config.toml
tie_embeddings = true
init_std_qkv = 0.0442
init_std_o = 0.00756
Each number is 128 + 32 x the weight over the matrix's rms, rounded and kept within 0 to 255. Layers, rows and columns count from 0. Numbers have three digits each.

# up: layer 2 MLP up, 512x128, rms 0.247, rows 226-278, columns 0-127
# down: layer 2 MLP down (transposed), 512x128, rms 0.301, rows 226-277, columns 0-127
up226:119183110153138121150188134166128120152093118147162157075118076139170140140127092098141126169093149080095169108111133075101136120154077163141145122174050072151101131161103088143123082113165179139131210118130111178204162148149160111105093111119094143074151127147140115091174117151138088128141057143161151213101132097097151149146127112085154115131168118060138060047153116150134157073105
down226:113120145124099118088132125134035136173119139154118114068100164076126169114036121101080138159101177113078057114118134106149134134164111095184167095125176189148110150111212138063097121129127158124096070143071141166111085106181108150222182157131105098170079118098130120153156133147113120124141075126133134059056145152124116096191141119130174120075191170116100210176139172144130158101132
up227:112076073116201102132126121148136098102155172117075198152130126147101141142161133165149193181117104155124111119156094112111110176170164148121136130093134124091114109127130129138094119105130118150114129124164115105132073156102172020090109134151110134138076127222064130203164114145120129158115145160138133156108167145109199122123131120151124064102139088092125076066133112137107143154147
down227:095116127157209064153096138134147102145114096148140123160132059179122129092125158105186207163157124148154099135116130101097122072138147133084171078077104174102114089148141164136094193144077064119158170108155142101151182110123109146156085169136133139117097113097091153160091112168108180061145133091072168152142088110128169076153101100149121131117138123162105173124155092067173178074129
up228:165133091130097159119111147137128112124098096141144168085151143178140103132129090148104132123124152170106152189095109109104120092130115160126096143115136125129127157146119118099082120124116173061122138141119154050147138116147157164145099111209095146149117130147140136174141128129141103185087127106099145067130103174065107134167082156151125107123122171159135157077119124131076158141168
down228:118102132198170166099086043156119138142085141098113150136104080128111126144106116112073159114089086129124178113160120049086123137184110184114179129115172173165176127106119140160123117141170105168108156134135096061130110120118083161137095145103137137084111206127152116108128133174124174103150144077076129139093122075137144122087211110144124187145137164165125171129114125163116099157101
up229:133127066109163133092096169088196121103107149107102117161141155085079197158189192159117133103157117099137126074151126134107116081155092155105139141187187171129050125070181092172135131068128110103117117106095152160110159149139106114172120128171117110126196112172111174108151127129137140118146064109066156143104071143156097155134146166090112158135139063119126189076092147143124105131149
down229:109126151172156149103130202146117168070106067189120143192126142082102157117116139132140139178084184103120175154071071074136122137108094130129141076114164102140128162140139103120140098112130101157162155112136130129168107078110159025061118112228120117086180208090179125077131153107104088079113159099098129147161162075119151100120140210152159171183137080081069118069156157131119158086131
up230:097102144132132151093163117102130153110118095103112129138143094143113125126137171122068099148132106174120140209123091157125130100098127092113099102087152182128175110119153094090143071141101179139147085112127097133118222152183133111204111109099185117146141113138139060155138140133148135088130121098176097132138141081098095165169153160174166131130124121109112181178092154162158096081112
down230:125061129166149171082151182104098076161107166091142093132141102119136149179113148102133157164125179082156108109072089123092108108138148141167167128111059156124107135160120117080126155128089122149096146196100160141134084170135075173116141173167158163114112115090162083171128196171185114092115124103184126160200126114053100165101130123167137053105106078049083117175112155100165143059061
up231:088176152141125131158127125093073157164127110146097144159188159116138075078114117077099092152134170101175142161144135146135126079183114137197131095126133133137184127120171125145145119119115102129102099144169177130058181118169092106150106157131107162132127143082129106160123136116124206042143141083178152142044114087127147117106148127112097162139186130120148075119143098139133062101076
down231:140180103159141102162112163156073151155168060081096098147200154123102097138134193131063150193093124125133079205125103109117105189161084118150161161143152092156104164099099161159147088124155118089145110070068127136081152085132112087155130149121135102136167150142075127076083159141113114108142142064116112136125140178049146100141173124102094138160137133104180204096160187147122163088100
up232:131121138079136064120130123181140126137069165154095100150139106139170157077114086136131102156150143140179136117166153092153135137165095130182076117187123132105106112117124136134177121084145169100086135155124084122183185083185112092087142146135136132076107116125165175102118112154121136127172091136093178165156105143064138114123201099101126092113115135157117120117128102131162121072159
down232:125110154111148118131120124149087079114110121111153071110161117138218148140141183156136053095111129122168167168115134126140180122180133118117073097133142081134144098149141088121116146125049116125143114128117143120120171173105098114156096111105146133160083143141171155126143200089135119138189105160205119129066133130116135110103126115122144162123128154132100083124134165121104102138083
up233:138121090134098105112135077156084080162143111153159130154101109130178119112144106069117124096092132130132173147116156105185161126099084145142146125112096142135133096125124132140152100110146143159151138162136130111113113142089153115088087101083166116112135157112086170129171134158161147149168120113152119151099122126158164201128115162109113149152112178120066145089139133138076177121074
down233:130009088133140092118160089131109068132148155149138150119162133090175132127115080127121132130122140101124107136113122133097178186125143122125143117128155095179153121129148137125104113142117095067078194191110140161097115192136185112121126137133135113138162107146168142125126141181119106156156131112115099158146079077152111135122139189134104103136101109130127135087089115161172102132129
up234:193133133106093122122121136117124128128121139144117136145159148167151115147140135108032128103131156085159112147120137125131137114106197170085091198145068090126066120104141179110105184123130166114095145107105087142110157111138170105102165181123124144101088119136115096156103171121124146134104111084159126123146145143081124090093140178093178118125174109129108122139172138178140094115141
down234:170114164147096135142104189111089129119121118168085174185096158101169137125056182096091082150110116152149099106147169081171156093086129145091118107120105079110128142121104148139148129116129114096110136077164105143129144077088148112132107160127181147193101118144194115204151180144130135140134092130164104145129154123125133066111106105130118101161100127086149112148148121127143090149166
up235:133098192108156090102054130212123120163097137067075150165123128084155177037123192120191095127167155035111100153177154102120167121123142080156195112159131172110117118111169162046176093108139118157184127118067078127055139141096102173095106158168152107071138137148137199101113116155118148116093119152099121177114139146080194084213150147089185115081116158145147104129111131078140095146113
down235:113083110149202094172117129145084074163168114128141098128141155123136105075088112170118150149171141130139183168129175168120127103097139105141197147133102176129130082142159130083162065105106149146150139102071084158078125128188141189115089116151101109130148141128187150127110084164073139114129155114140122119122179115116180115144098118146052063087143102090153167130131107080199095156139
up236:158139167167115112120170117083111134130129065124112124101144136144067141151111137113094131169138147122146134100132169145145117117152122090111109088188140096095136113122138106177188151136115108133134102137052132096139154160156162100076144144186106139109086119155130151163189077118171142139085098143144099127161115176187070130134147137114100116138139143098178093105116143147133138092105
down236:207111125113080127157174134135136153064136130133153116070142085078126151147109128163108133098096135135141140156109144125139086099169147149063169151148126137087074108132113183158105094119166130126169099140178130119152126067101151135117099174122119140145140071185145097108117082057128149137118142117200125121107154143136132117096117106114124110162095144112133110208105133115179146133160
up237:127137096107152112107171101144131072125113124142156115188094123140154118112172157122082106125125150177149123152180101211129089107136094131085072134085147209127156085110164128066127091090100126142123151125095154131116076148185116083184148151129171104158118165146152105118091114072108130147092096163155136106121091129097113155106127165146183136080149138143130184165103151101193130125106
down237:148157178137126135108152126166156077026105135164103169114191147117139112150103157145163138096184119165154154152159116081074112110060065143089135133084131091148163154155123122108152140068091122096137086200112114117115127151139140147124083122080118100103107157137172138121175173072109111082171050158178102121089140113133122123120116120131131128145142143123130112123143101118153150179143
up238:129097113112142117152123083121137120099095115137143148095142118150110157148180131129078127068146124126152130135115155098115144147145131079143170169083094122182114130086085141119111099116167123105119142147134130097161116107153154103115201088126097143086133086147124090146146090159136136172136156088161086168120129134102158163137191114131150133171112194157129120114131142085133098086156
down238:148180161113110138115154141115130116109154126132077110070050139084137121083131147090125093133105112118108134141121103155088141138129183078167097169096152126116156135143153155082101100119154123204155097123146171093151088145171147139190047130126109153194127121106152099125125099125146118079104104155137097142142136085157182188162144151120130119111149049140179088133110136112102171133101
up239:156153108148176185095196155173106184181071091107117158135044094095090090089153092159086090151083146169118178171057152151158109159111090097117108159142117120095140086097133119135129114094118118138128174150092110120104152158141146187154167145184183106121125052072107147127122096148168175099131163086144186142156147107124088132116153138100156172170136158104100158079122097126084132103135
down239:163097118164173135108145125134131139104163113146102136145144109119104129115139177100122122172131145154178160185097124115118155127123110121152157126148079127110103093103078134079151154118120116112208114099101121143125097180130121106175187094112156085160151149074059139132153088124168089131128148075173072128150164110108139129120102099077131153143167086119136114091130146120131114122120
up240:184126126147103095098108179102110121078140148116149198086092151125105149116122105127200144120129100185109165107118118182108177073155085142139111137127111132122116151106144138167139137081114183144145079121123095110146139153125155071120151131152135140180123113123099152114125111124129110131116158139128143137086149121171143092080154127120094152166142131081098114116138172098145115098114
down240:081184130147187130078097088193157100130156105091150152175107091112100138123136148093168110099176131127129133063186116163161059099098133138121150130084129108121150138136182132140112097103054163144171153192136113130134125150121159105106117112133137148112147121108145136062141118133072170086155136144150136115132124106094104115152138140130144124128148117142143159130114110088117124153110
up241:112135091140093117123165126089152148104068130162083088117205128156109206155117132161107085044101159119112104139161166157074192118197077155186065127162102118159169096195164162141162108109138150148148119144135092131129137098124121081108116179123084126096093104182107073115086112112129125168077124117144138124099157149152126115103175080143133107173153147133118107090200163115161112056151
down241:151138117129088077135180091149134108196119127146138161180169185124151184127149143070148123125147109135129101105132061095106136057165164246138101152143078171177096191076147116024106158217107060186072129072096079181102152138162113139090119138147143153128215070084062083122107073134111103176144156165109122091108144103078162120090120090151125156126106149155099147151199149073127109170155
up242:164156140055144150096171119127103108111111147136141190143121132050111174090128108138168117133137150191169143081081099151155071101123163101132136165176066149125058090141130097195197123111116181134090126146143142128110136166113128120121192119156160153149059115117133106097133135108137155093085092122064126196105095155159108177116091152037121105148108131147142153112137108123124117157133
down242:098137128130163131059138164129124166118137104130138162159120166092134130125181157171097178152139145105148163133115102128148108107171152088154165121083115161107116133144143162164179123198114159118133080144114130151075082144135160069144106124174151176134099132084122142125162145079125147099142124117112117097075117151086132089100126095122129110138116143126134141116176159074116145066111
up243:098114095079170140078108125087130172145113095161073196096124100058175161141210125146114102113175198128107151152136125157087194085137133105148108153142117085114135108050166059179199065117097212119185097073122139053157150160133111099106094129153147154137135180160118143132161135110083132123138098133060142116123071190091033188095159166133107177169135117162154186104123147135120096108078
down243:096128106114129187072141164088104154128107090139087141150179137124084114191124191149137147130165222053177153133090082198119126175139158174174138141134110111065132131145084079136140090179146147101121191099098075120150113142138095109049109101206142187090114205077153133115122107160147122099123116086069190047172162135109122113117171201134154081134173107093076160078120025129132147057143
up244:132077161181114143095095145097088132154146153131149143141160132092126113143160184094138106053127141144091093118083134118080089089178103144178183120158118179114067107082130136089162157141114201166100142121177123076154118151147108119152114114161181110100114113126156130107095178145092082145157102120145099191171161119082134117091121123146146105116116106111083148177097131173142135106173
down244:123166104072108117189118117152163117119139074092134129113173111135134110122139040129125152174123113098138191130107127120155151139126137101094099174120106110129177124153129140121093104155065085090117143120104146173178137131153132139117125151107111120159095156140118117152098092130127175107111157127110141097126104157167105115133149147093151101192081163152132126126167143102131166135097
up245:145086119127144112096117071127134157137124134092140135174195092084179175192110123030107114098115095078130134125083124106100173170140170130139141123136132123088160162129098127121173091108134132102125142088139125141119145155127128197127153173140148134157089149096131174085095144152183159067118135121142135097087114184114175164106138106170136118114123181090168073121139156134120101096132
down245:134156108071156170098202110153114070110165169162104134127142161112189157116107096071075127140126063166107184152105145096040176091086133206132134150146114170121107083147096083136190061140129153157088156080143188164153185072101156070081126159137129153153116165174133143121127107127103115138161122160107197090123120134070190141082104099167106111054155161087106096163101156143128107155095
up246:128093137151208130123129116116108117071148054086120114149118146175104187121125152123129155181111138127103163149081058126096116140119151166119184130132081120085123094101177134157151151119125109151127093153110168110129094131129106129085097130151096193132111160233104152153115071106154141105166113140184104104114108147165118145076145097135096141178135122115125124131078159140117107183085
down246:140112107115110119120220145117108147094143161107087163166136112144144114175111093151172150126151124154171162124142100121136129150121110152118081125145127112124168118086125163131107129124095128080113140137187128145135088112140135106102104130129149118095092096071202150059097135159107144114155128127079109105144151139069116158135140192148163131124074130155185143135101102120134147165091
up247:165108080113137098216131171117223121053148080135138115170161105160095091143117100140101198186101075130138111093114052157133104144107016125053173126113157112150122122171122117164064161166143165135086109155143177134121136171152144120182174120182097128215137126113078084130096098150131101090182134114185084133105140145158103146132111108116098097178112141149162123074124017185100129143164
down247:116092114131140122077123118145163086137108117087148139163168121163111111130138141147118190094098086145089096151174118175124175179111087117181071105169126153117154104075096123143161149126050098156123169182086112084107147160194150118115160122073146103135132199143080173159119188148156069134124113123144162028147140130141166162109107094152162084094152117126107011101204123151124100127110
up248:068119116121144161127143102135146125127080156180131139102120116044113131056131077161138169155153170172122156089144149106100179081092076110122161130144125086090116101204145119173134074119125126070140156137141128193129142092171132100164165109159064131137109127128143135128113126129145148124144129166114122142062122148081111113114180125164103111133149176143166136170086102148106098094128
down248:122122178117168114134149128136104120090168136116121093111113176137134162120142168178155111186098089134165124075136132096111114131162160178121126111146116170113138065090126138120134144123141145087144126170141102142109100173131155126137089098100121125069100102119130099064080167137125120140174095092116122085130117099132141151126119148136119090166130118173112130179135156083115106171130
up249:093110096124159154078174101098092098172190122148162126156130121091171132185159126165080101144141129120116143097156109107104111129184144099134097129174144095081092103114134134079138086138110188083148165116131108097102188104118166112118083154127167082101152101103120133160106098141152145186130106157098113130150193161116142133135092152141127111098163099140123176136139129125148156123132
down249:099163113137167139074095190112126088161140133107148144136147162099115129166150160104128106176118105143124128136141149156117122130112154099140092064170062161117129162129147071128168133102100107154172143152125176069069157122111204123127171117112154133134148133151134133095115116154081175104127125122126129106120144103135154075077147119154061149158165118114136137158137117101121168130108
up250:057127165100164135117163151156064112160121088123134127145060112133106133142124155102126102113124190138086176114176095178142094107148139165124111102157110127094114118187114106147123154147092142122122144142094163102111154107090146165129109151146152123165069142148117106162109136129128121165115105114161149112087084123142106132159181104096145170111143137179131141113105095138105144093149
down250:146139147156149166073129114100152103152094117133104150119114140163109114105175079121160098104088144106131101106119112101132133161139145147158158118101127145115093150093123117105145148165195116118135095135182124121142065104115116119163169132129160149121112112110133077156187116182139128171153162098096158125122115088166109134093110145185142102176074096118128169097135164135179162082097
up251:060134153107153116114149097138080153143162117167133074109142108102118193143083108168077121173115191146081082165153149100164122120162139104170120143107082130133123054117136092151168104151139116111062075103143107155149102208135164135082157108132119186115153186104103108202145096137112122133076136132108114127063133155166125129134129084177176166140112167164119095109137102183091117128113
down251:006141144092145094172139067155058146161125067113103135144133118058081158123120132107164147161152123122151106096135126135160138110092144141119142119127205165107154117115115147127130124115082124127123134131161085132124112125196118096141146135133147060134162119112133139135173184127143174092168159139150064085122094116155091115186113154103111088111135130209115162134120154114114158125111
up252:149084117063139161120088121120168095141146080119064097154140114145145111114110124080081087130071139132129058129185144207159194128148123193130181055035085115159115084160200123080072124106100135154203183114071181115050175121093147172130057170092086068166152154140158102156116081247127114184102174102142147099120197085057128177150176145158107127134151147182110064139187083148198120118122
down252:182054113175145145071130151112155028127119093089090076121138136169152064112100182095097114148132171130175083121118109134166160136110120192192187078116119121123105113131130173091074096110098152124130159120102130109106165156114171136097075126120132088184189179098139069098185104183115103170115163116114084104177132100075148141160134156113139073135142178115114131199187112095145157160126
up253:133137170140184108113151153124137066104142116137169107133133153146151117107110090138137158170136180123163178107107117115109116139197090084127124143138087154134079111165111128121125154147094114118139125131202111138122049119165114106127156116105164103118148145095147126161149109121151164080088088118154141120122105141149174110170141115151087115122120085116186080072098118139190085090093
down253:125097139095092147132153173115180181120141050101148158073146120119164175130156151147135172127159145097155120133133135133109128079083145150103114155116145136111089141063143147134149144167125142139158127090102077082130121112119138045140153106152161103139156125133071107166099102147144146084129127110155116128100131098108117109157126106141128124136167154121174113113180138167128131119091
up254:153123126152137108074098120101127160080131066171101104129093161146146124126164150093137093099080092153117145100189180152135099149121135140120103123143085183111153111074131133148171118106110108089149155182107142125174136166161150119136161162153132115121118121165119118095131130142145104060143153151145038136150153138116144145113127082106180073121159103111110172134074157153119127134107
down254:084107157125164120102141133062083145132104199160135099126130105111153118138186125119147129101096176125130070152149122142097102131168152114146136102139193146141146187146142186092135086128105145070103138158145121110157148095164095163075130100135163104172143147123153148071105061085104099105124132132162127112145113121149130136058084156154194108132192122087106159114120136117170105140086
up255:109134137164144079125104143073107140122078114198134151101120174136143093123117119130151129119078164167112116097134126153105193107091088124220092146091104093066155162139101101099152101133103155160183086137153103099144128079191112140138150145117124139122141150160038131106073185114121128095096153126135122039142100166166147144144170159177140206121162107200122113113085096129198093127121
down255:149172096105061067078077114167113119159127138159135187146187143179121157154153121167057122115146176134130147128135142155141114127092105121168147131171088150107113172168112113119137146136139162092159141112123153068101148087144118132140190132100098125056135089150050111189155178136087115136099134171152159160141119112105125157136098074153118147176139132132053060113088104121064132086134
up256:163030201111056110127088135057167047085108165070134108162144153100171135080091159165105120135163146157207065167219110146130110107126142107145159117149069106139212142141120126110161131108132133169157104105176075163160185139143126224130104081141127071144095148056125112154062177118130071137084157052138081166153154069080180133114178128219138121100143117129165118139112088159176113074144
down256:136129157166105155165141161122167133151097064109085181153185189102111139137101198124095073118119216118160151108159048060128078122144118123193135114095112135160137036169122167098163107163125097168091099087103091187130092163135161164118101173177160113140124078184131070163119142118155119114052087061146089170183107160088116131126113121137129076157153118092113148140142099107115134145149
up257:107156116159164062090132186142108105092091130114126128204113138107135149080142134119077148082106145103143137092163097127073134140174100105083154121143120140120104126107164174129175100107115159125144128131163090122158081075133136090146121172130121128132127164166166135087148102129109144144128102179117148148123092163157144183168195138135157083100106094136119084161068197149153123150065
down257:115117162053162056079160135163145119169171089101170106113126155092101128097142122115088132124091103171097117201148151177159083128160070124087114139171133108119118073114178170146161094107103082135057113167145107153077119168094185165136152137095119139169139151145107129132150159148099125077189117106122094154133103121153138180124165128159153144105144153174106119146132136115151122139044
up258:154105141144123120063109158150059120094053113168102173142124169075146204225118148127110187144119130063113104104125186063128121101140100090102147140130141101171138094113120110186125107109160115117150112102119146155126107146147227143118127139142122089162080143136057151118126148124115098151160164156154177121086088162108161211156066102103146132124170161110116116091156119142099060106144
down258:156088141150161136159100116198112108071068183156171225170238126103120191174063085098138151156183145064172146080089140158149132058116161126056141086107134167160068113054120081105051105163125117159123194124148134145105108109171138101152142141091078041095107131145093148097102130129134100128172144172199156062193139127125132132080047104106130142138152126139096103141157144146160126127163
up259:115184127098105055129136144141146158152027100102135121097159097153162122170121171101155098122132156164110133071105126097099052158146126144131134092198150158118116094170197154130111098160136169150126106100140143150131152119180105099138152197188069125116162086125124167137095117151137116079142092127128123138151165096104158104125134141100114092139136108097142094123119137143125157141112
down259:152104122121146131125129135129116116141126151106135100044100147079166135148166172054125144165104167108124201177069177134107157162122188123146158129124051172156074063143139103119192127067129087120139094187119061144151137109048158098179140102102166159128195168163096070097168084144145113097104178139168138141137119102087111084082159151156096075144194122144049108123173186116152082159134
up260:110127132106143108148154098143162139133164098136078098117085134123084109143148144156084133099167138124155126181160158109132093127155116137133064097130080119105137134105139140170153151128167144145098107171094089164173111123127132046158118138163160084162105101099145162134149100097127140157162104144136142086094125119111123116158174187167134211075097106130093066133123150126108145112123
down260:166116164161154066176143144139185117150162118136154123156072095164144117108135066145125070068155143150143125108058133128112133095151156165155076113097142150140139127109126159110092140144149172113123153127139088125135109154081158103175119126083148112128110120100107109097085086135171139114051106162118153080058144166126161094126115125126148165123076154092102130146155093156075167176150
up261:073163103122145091145152091105124115165099120137123114098109060160155158130134196134121188132113061151142128149106102091115087200130142163186103173120123165132029152143104158096182089153102129189149127184125150078085089169190123089102149053089087128194137101037168098122150115103101149113184107132103120117100133108161091128136178138117107075114158134131153201119120133194167146114141
down261:135171149106202177136145128139093126034178074133137121155074080127147157144120145093135117189097171119144177168194064108144118150157177153082138161146078145167090185146157199111161113090139098102105106162063132091085051128113114117119146108205153158173146116117082089103140109076136175126123128127190097147045094137182135156080130122107136118204099179122132174084098102151146082106036
up262:164092146105116105072095123134079126140084153163094109132113168044112181104161100166115118083150095114154118116144152148141117134198123122130163191161096087105120093145143064126092179128159233094177156136079086145149097203083166132164151123188153197113129199050129156197146202107099128153124170118076146176143093105109164111130058121036162115106034134094178088097101030109205155143106
down262:120184099069128136095130149074140211082157119130098139171160199109164184101124111175081059128090109068160121124127084155161077117153163169116116174113202084086125174130096152112089128101139119123101094160113089182153127083122091139118099101080100184165117084084101122135103026142101141171138168090121138134128176118139128214095089202155143187156170131127165067190079133135157165139127
up263:093129168094112096124200094134127130159113143157143082179099124141136088120145120074168111118145167136179137140159112097123154096108150099108100094145110156152157144081134081101147131100113150149148167158151167165164121190125092119113123177087098084172156099092114115139191091158177127099091031110173133094132110105087102102124138218105176090136177145106088147130102144144183128114106
down263:131088176115075115140163150137049124123164098186125146119169103164183131151147137134141186125128122158159138061195170101119113081148094139149097112081124077146142106145162089158115128135105153121142147139106127127096135115158131129103141159065125193111190161085098095172122129095113118123099098067091143125167139113133096141104162172148130128116111135153145127111185113065144169106091
up264:075107114094145113145113146102096162170109157133112123160133122179106159107108151089135098129157159134151200144116179084113101101129130089124117079145132130130144137144178101106191161169128120182102147074133130143115110099127117112188096126095117131101084109124124161141138072182143157156087117162150143173096102047124147134125153108187139189142111091098096135146106122083114106134095
down264:157112117156187127142107068132140134121125151137182088129119179114071128161142129131168075086116125120118102146132119133066141120116103112078183143119152165113069161142085181139092098196131170121140176051149164099112093173073093156160130156118156141088156093085150109132102110157120143170168103143046123172145158103070095138118155082124168167084114137117148134100133155095122208155126
up265:152139097194114114101167151201089072127152155110145103084155116166122146140106128167140119095092111071147132087063131127129116171114127135137106102096139118179089107144103157151120178129112113132133157109128145104089137155139144167155145102180167112117140065174122108104189088147120099166107176071135159137175136158188138110121132161085097097057128091153086133108132131124133103154106
down265:080115132103076098089117101145160180142113103122116110153077121101146143194120098102117155181149144097109114164168135133128169094119135141116161142128157170056164158119129165128096114133111168080109079114150122091157124121109133061114164168179092099153071118075153120110049151071166156166158079154138099125124194149114104136173138151138154171136138143133149077111107093146154143146097
up266:146160193090134088104120161098202127160117104144098132160158094108177098122125145108128091124101070215133156106166190077213090192100112072169119136128058096076125104142124129124123127110093089130138160161077146028130082164157117115114158078070121115151113155038153107198179161164151135184170139145100095150168138123062146174177126153063143131114115128178052155089138099188152066110144
down266:102138059106147152139156133107179192186100100094079140109158085120156074156102160097113142070105106165117079103126092104106150175164133196120189089189095123124084120103123143156089158146129130135143075196139110076168115162168065117154089106127142196128109124136220147150134147091138142124132174148193115182178051125168113124094144133093130141086141100116080200105122068148125079090144
up267:175163123142094113145157091122126108108096111109103139135164150121104195126128170153105141120122124102114106093142099112130117135140094153101200124193142150103123055130120138182109095124118132123071158140126109079129136141156174077110114137190087138146116144185168125144105165122113094120107123158147086097167122105145107113155142090169169135145125165131147179131104074163125117123091
down267:219091100098135088182115170108155150105142184171062138132098167065095205158141111122114161119137140158120127149122135141137099101147108122098165171108171096142134129107180125160134121141141104152143129180104082109097145093107146126132108116127112174121094160138048144113049112127148098118110141149123162117128116151123144098089126113128163136133112101192067155170201095115131079136152
up268:123120128103107115119113145086112130075104145109074100152134137132083127106176099104162127172181127208080184132110126056089138174197118169197121118161131148112134146137073099155127117128169111160124067172126153108141096154086150126156107167170147137119078116139182099140122135108106124133127108170086124119111175121120106168085123120166164113119163103121136150122128135155114098099119
down268:111115154171119189184120131102134119090052139116129141110164125122074127113186052123149129118148117156140154103121148149061084155184188121117130156127093060130108135132124075165145119104128118150152050152140113113159145103171145163112100136146107158108154104106161098100183104101088158197173123161118137062163161111129085177111113102143162185138107072132175184132113107128139049117127
up269:116094088113130159123149150078105121116056092144160130174121144191120108101167123163162137158135215090137183118074098177113178145090096098117110096149124108079150152168108148204133088075128126101174164073123142166135142106078106157115130096184157061172135131102079120082121136183202113123109110070144187072114109073150076122129132148132114134144185132136088128139132121151111156110110
down269:137161093113117108055156145137116177120113091172105155106112151142073125158175122175133117119138145095136164142109130174131086123167091139172109128101125126164099145160103119119183129132129091155126168125072134082115096175055117130114153151126087112132164158113090120167154106144112071173168162047141128080119122146082087147153149113107085166082192159143135108098142148155103136162120
up270:181143136057087152119157122140151097118081154099051177079151088112147125106166159128112145145094206131173119139096140116159088144137100091176171163149149098108141137117133092144134110089130121117110122148191083064114132099144160134136116137161116157124113149099084163149167127082128148115184102124133092077111124125142114107188149129111163164172090152109054122187095143127123148133132
down270:130153118134120134126089193117069127137157147097113182157128106087092186163088151128142138149077133171136176138110125100144160187114076102147106162056119147167158167084166106133106083101126174150107138168166105148186108155133100091094139148144100094119112149058127140170172086146141094155063108117064095112118091083149107131162130102132151163133145063109057088131152148174122145145151
up271:122120168124118123137145159173159129114104219141134133085131078146135137107095154135123140108133099101167150106132154082103147101108137157119140139162084166127098146132103105110122166081056111169127091129130111151135118085187155137095129130115186128129113108082163146108151071130122200130140149128130122097132126106102148119145089165160096144124133129117086140138114154132122126205081
down271:170122162158111152106091107161117124148110116081168142119137156148106133099120084109142116125149135133134103131089081121156147156137120136111172176137147124158109114149158114130102133167110153155144147119158110106108137122132107106142135124130113105161121113122079092116138136154145119106160130115162095141168098082142117141135143072133130134123114152126135139166151090137082130065113
up272:120124116102145130132134140148155160142120143164087128125128190120160095197145073168103100103172159131150123124108147091116164128149122110091133072110124074160092148177099147092058096149178152133125152160084117137077167114088148141089139138173138089188102093156133094168178126153078089149020112070113129155131100151146122125128138114140137152147089169141125085128145128143138176081122
down272:176143121146145136164178156102160146167093139134083053084131156087118148120070133107165097169132122130102135191143130132140150101118080119121106155123136180073157102135138158149121101133106079129144103120130110171097115126163077099135172152091153090111112174131148115137081204119114134112115179102119124111157131147114128187125088110117146104105113152139157104154160119116134163092143
up273:124144122144074076188110093036222146116181108163126140104138167173147179108173171128068115170151130158132139130178082148089125105130109136101090100080083091124147134135080174102159120148067121107134072102152106110043141137164161079107073143211138088163170152134142035134159155175070081157125107102113110109146114187116095152165120162161141112151176187159117109202110119124116149066114
down273:175178147182152057138146106070180146113158132112160147148085133148152177162127144140113189143091131140147155134124036167110083109172076131122163052083053107091083084163113187105209084130127143115086120105123151134141111137115191096114114142227119104137123179114108089169164139145110126095080109083155094151063164136126083175117121139144157142094186171109126110192172114111143101077071
up274:044117138157081146140148147201113184066131173156118058138155144067126181115163177100130138106091098068142145158182117150060127125169098240141136185103152175136094132106176225104115123108069101114138105117101151165121122138180100082190105169123107144154209127108094087163170095046123153078094115087171177110127155119114124108134151072099175099087040147062180120137088145179138151093128
down274:112149147131174074078163195153061152079127107146075055159211120136151142152110098095139187153121153055166132164142063180118170159099111152137160068115098131159124083120106164119197135090060089132104089155135140119124066115128116178150044158141158124134178072076067139087121147100146140056127168113138169129157204142109103170027176124097109141161143182095134170142122160138079169137131
up275:092131133159150116101107103152159180142124123092120182143103177133145151114104192101065107121124065113103166149117085148102136105064114065081149129107034140107102101160180163042196105219113097052126116148120145105079113069180190117182124119151142123131127108108146160108130124166158109078140143143183128153122161149113135144162092093152196116109184100123127131190148149133116129132177
down275:191099143142146114110142120174142115119154115136145140111079138098113147162131188091100144167135159104149166147082065099138154121138071124134159100121026133075070079192165168070198109171108125053122092135126168147088041081095180171159159122184190120124095086149124127111165173207137181102102157106153107077143127135110137151089150137111130107117169104072085169202124139147138094140111
up276:146121077057178089137117170117055098058200128104106114141195100121134140134122131130132137150119113152085154115152118111132187135144124150162187169149151085140169115141099126090104143124146105122125154130115111130154129135065162101174079123161116126128120098126123159101174126157098126131103159088159130112126100165154153139136120130147088123099092184158148099076077101146093140177154
down276:057101174110156171116143165174158123175098119119144104076113132153157098106123143103158131087114133142122117126152134131131106090168088086157086084104146100103129137107095149148160131125148105139141067160136184078112125069119123136122203144121138089191125146119079203125157130102146174124168116144154098177100115098145114138192130125142154159085139132123165067117124123075147119154076
up277:119128093079126157136131115063058119113108125064179183130130142093118160104128106165164118099109116117130154135053123131087137137109126125127109120166078091110101137146105128190161105123121133142154205112119069165172150091087181110111111147157165167140153119126109133122148096099166181147094139096192135135092124099136111131130120126129116157166190080112087083147142166136145150153132
down277:112149074107139109122146089167111148111143134184103140150150155154132082129120146133148146151116135196179115153116090154097105161106156153127149087096115134092068124101132101082186094131178133123107084114147157143071175137066110203128195107149147108106127162142152170172141111131073138060137108147105175121103075127105113097110143168109144140086143152108131128210090099187134148141126
up278:157127213150135128136085159118093182095130114078071058171083052124156112083115100132090100130096115141196109116083137158145174132161119151175117117127158171120161133120161088125170166113158138148121131138050122122132079129148159187083108132117082113187132140107077080138181201157142185143117127137124126146109088110132109180115146126114097140085187149117159125126122165118107123161051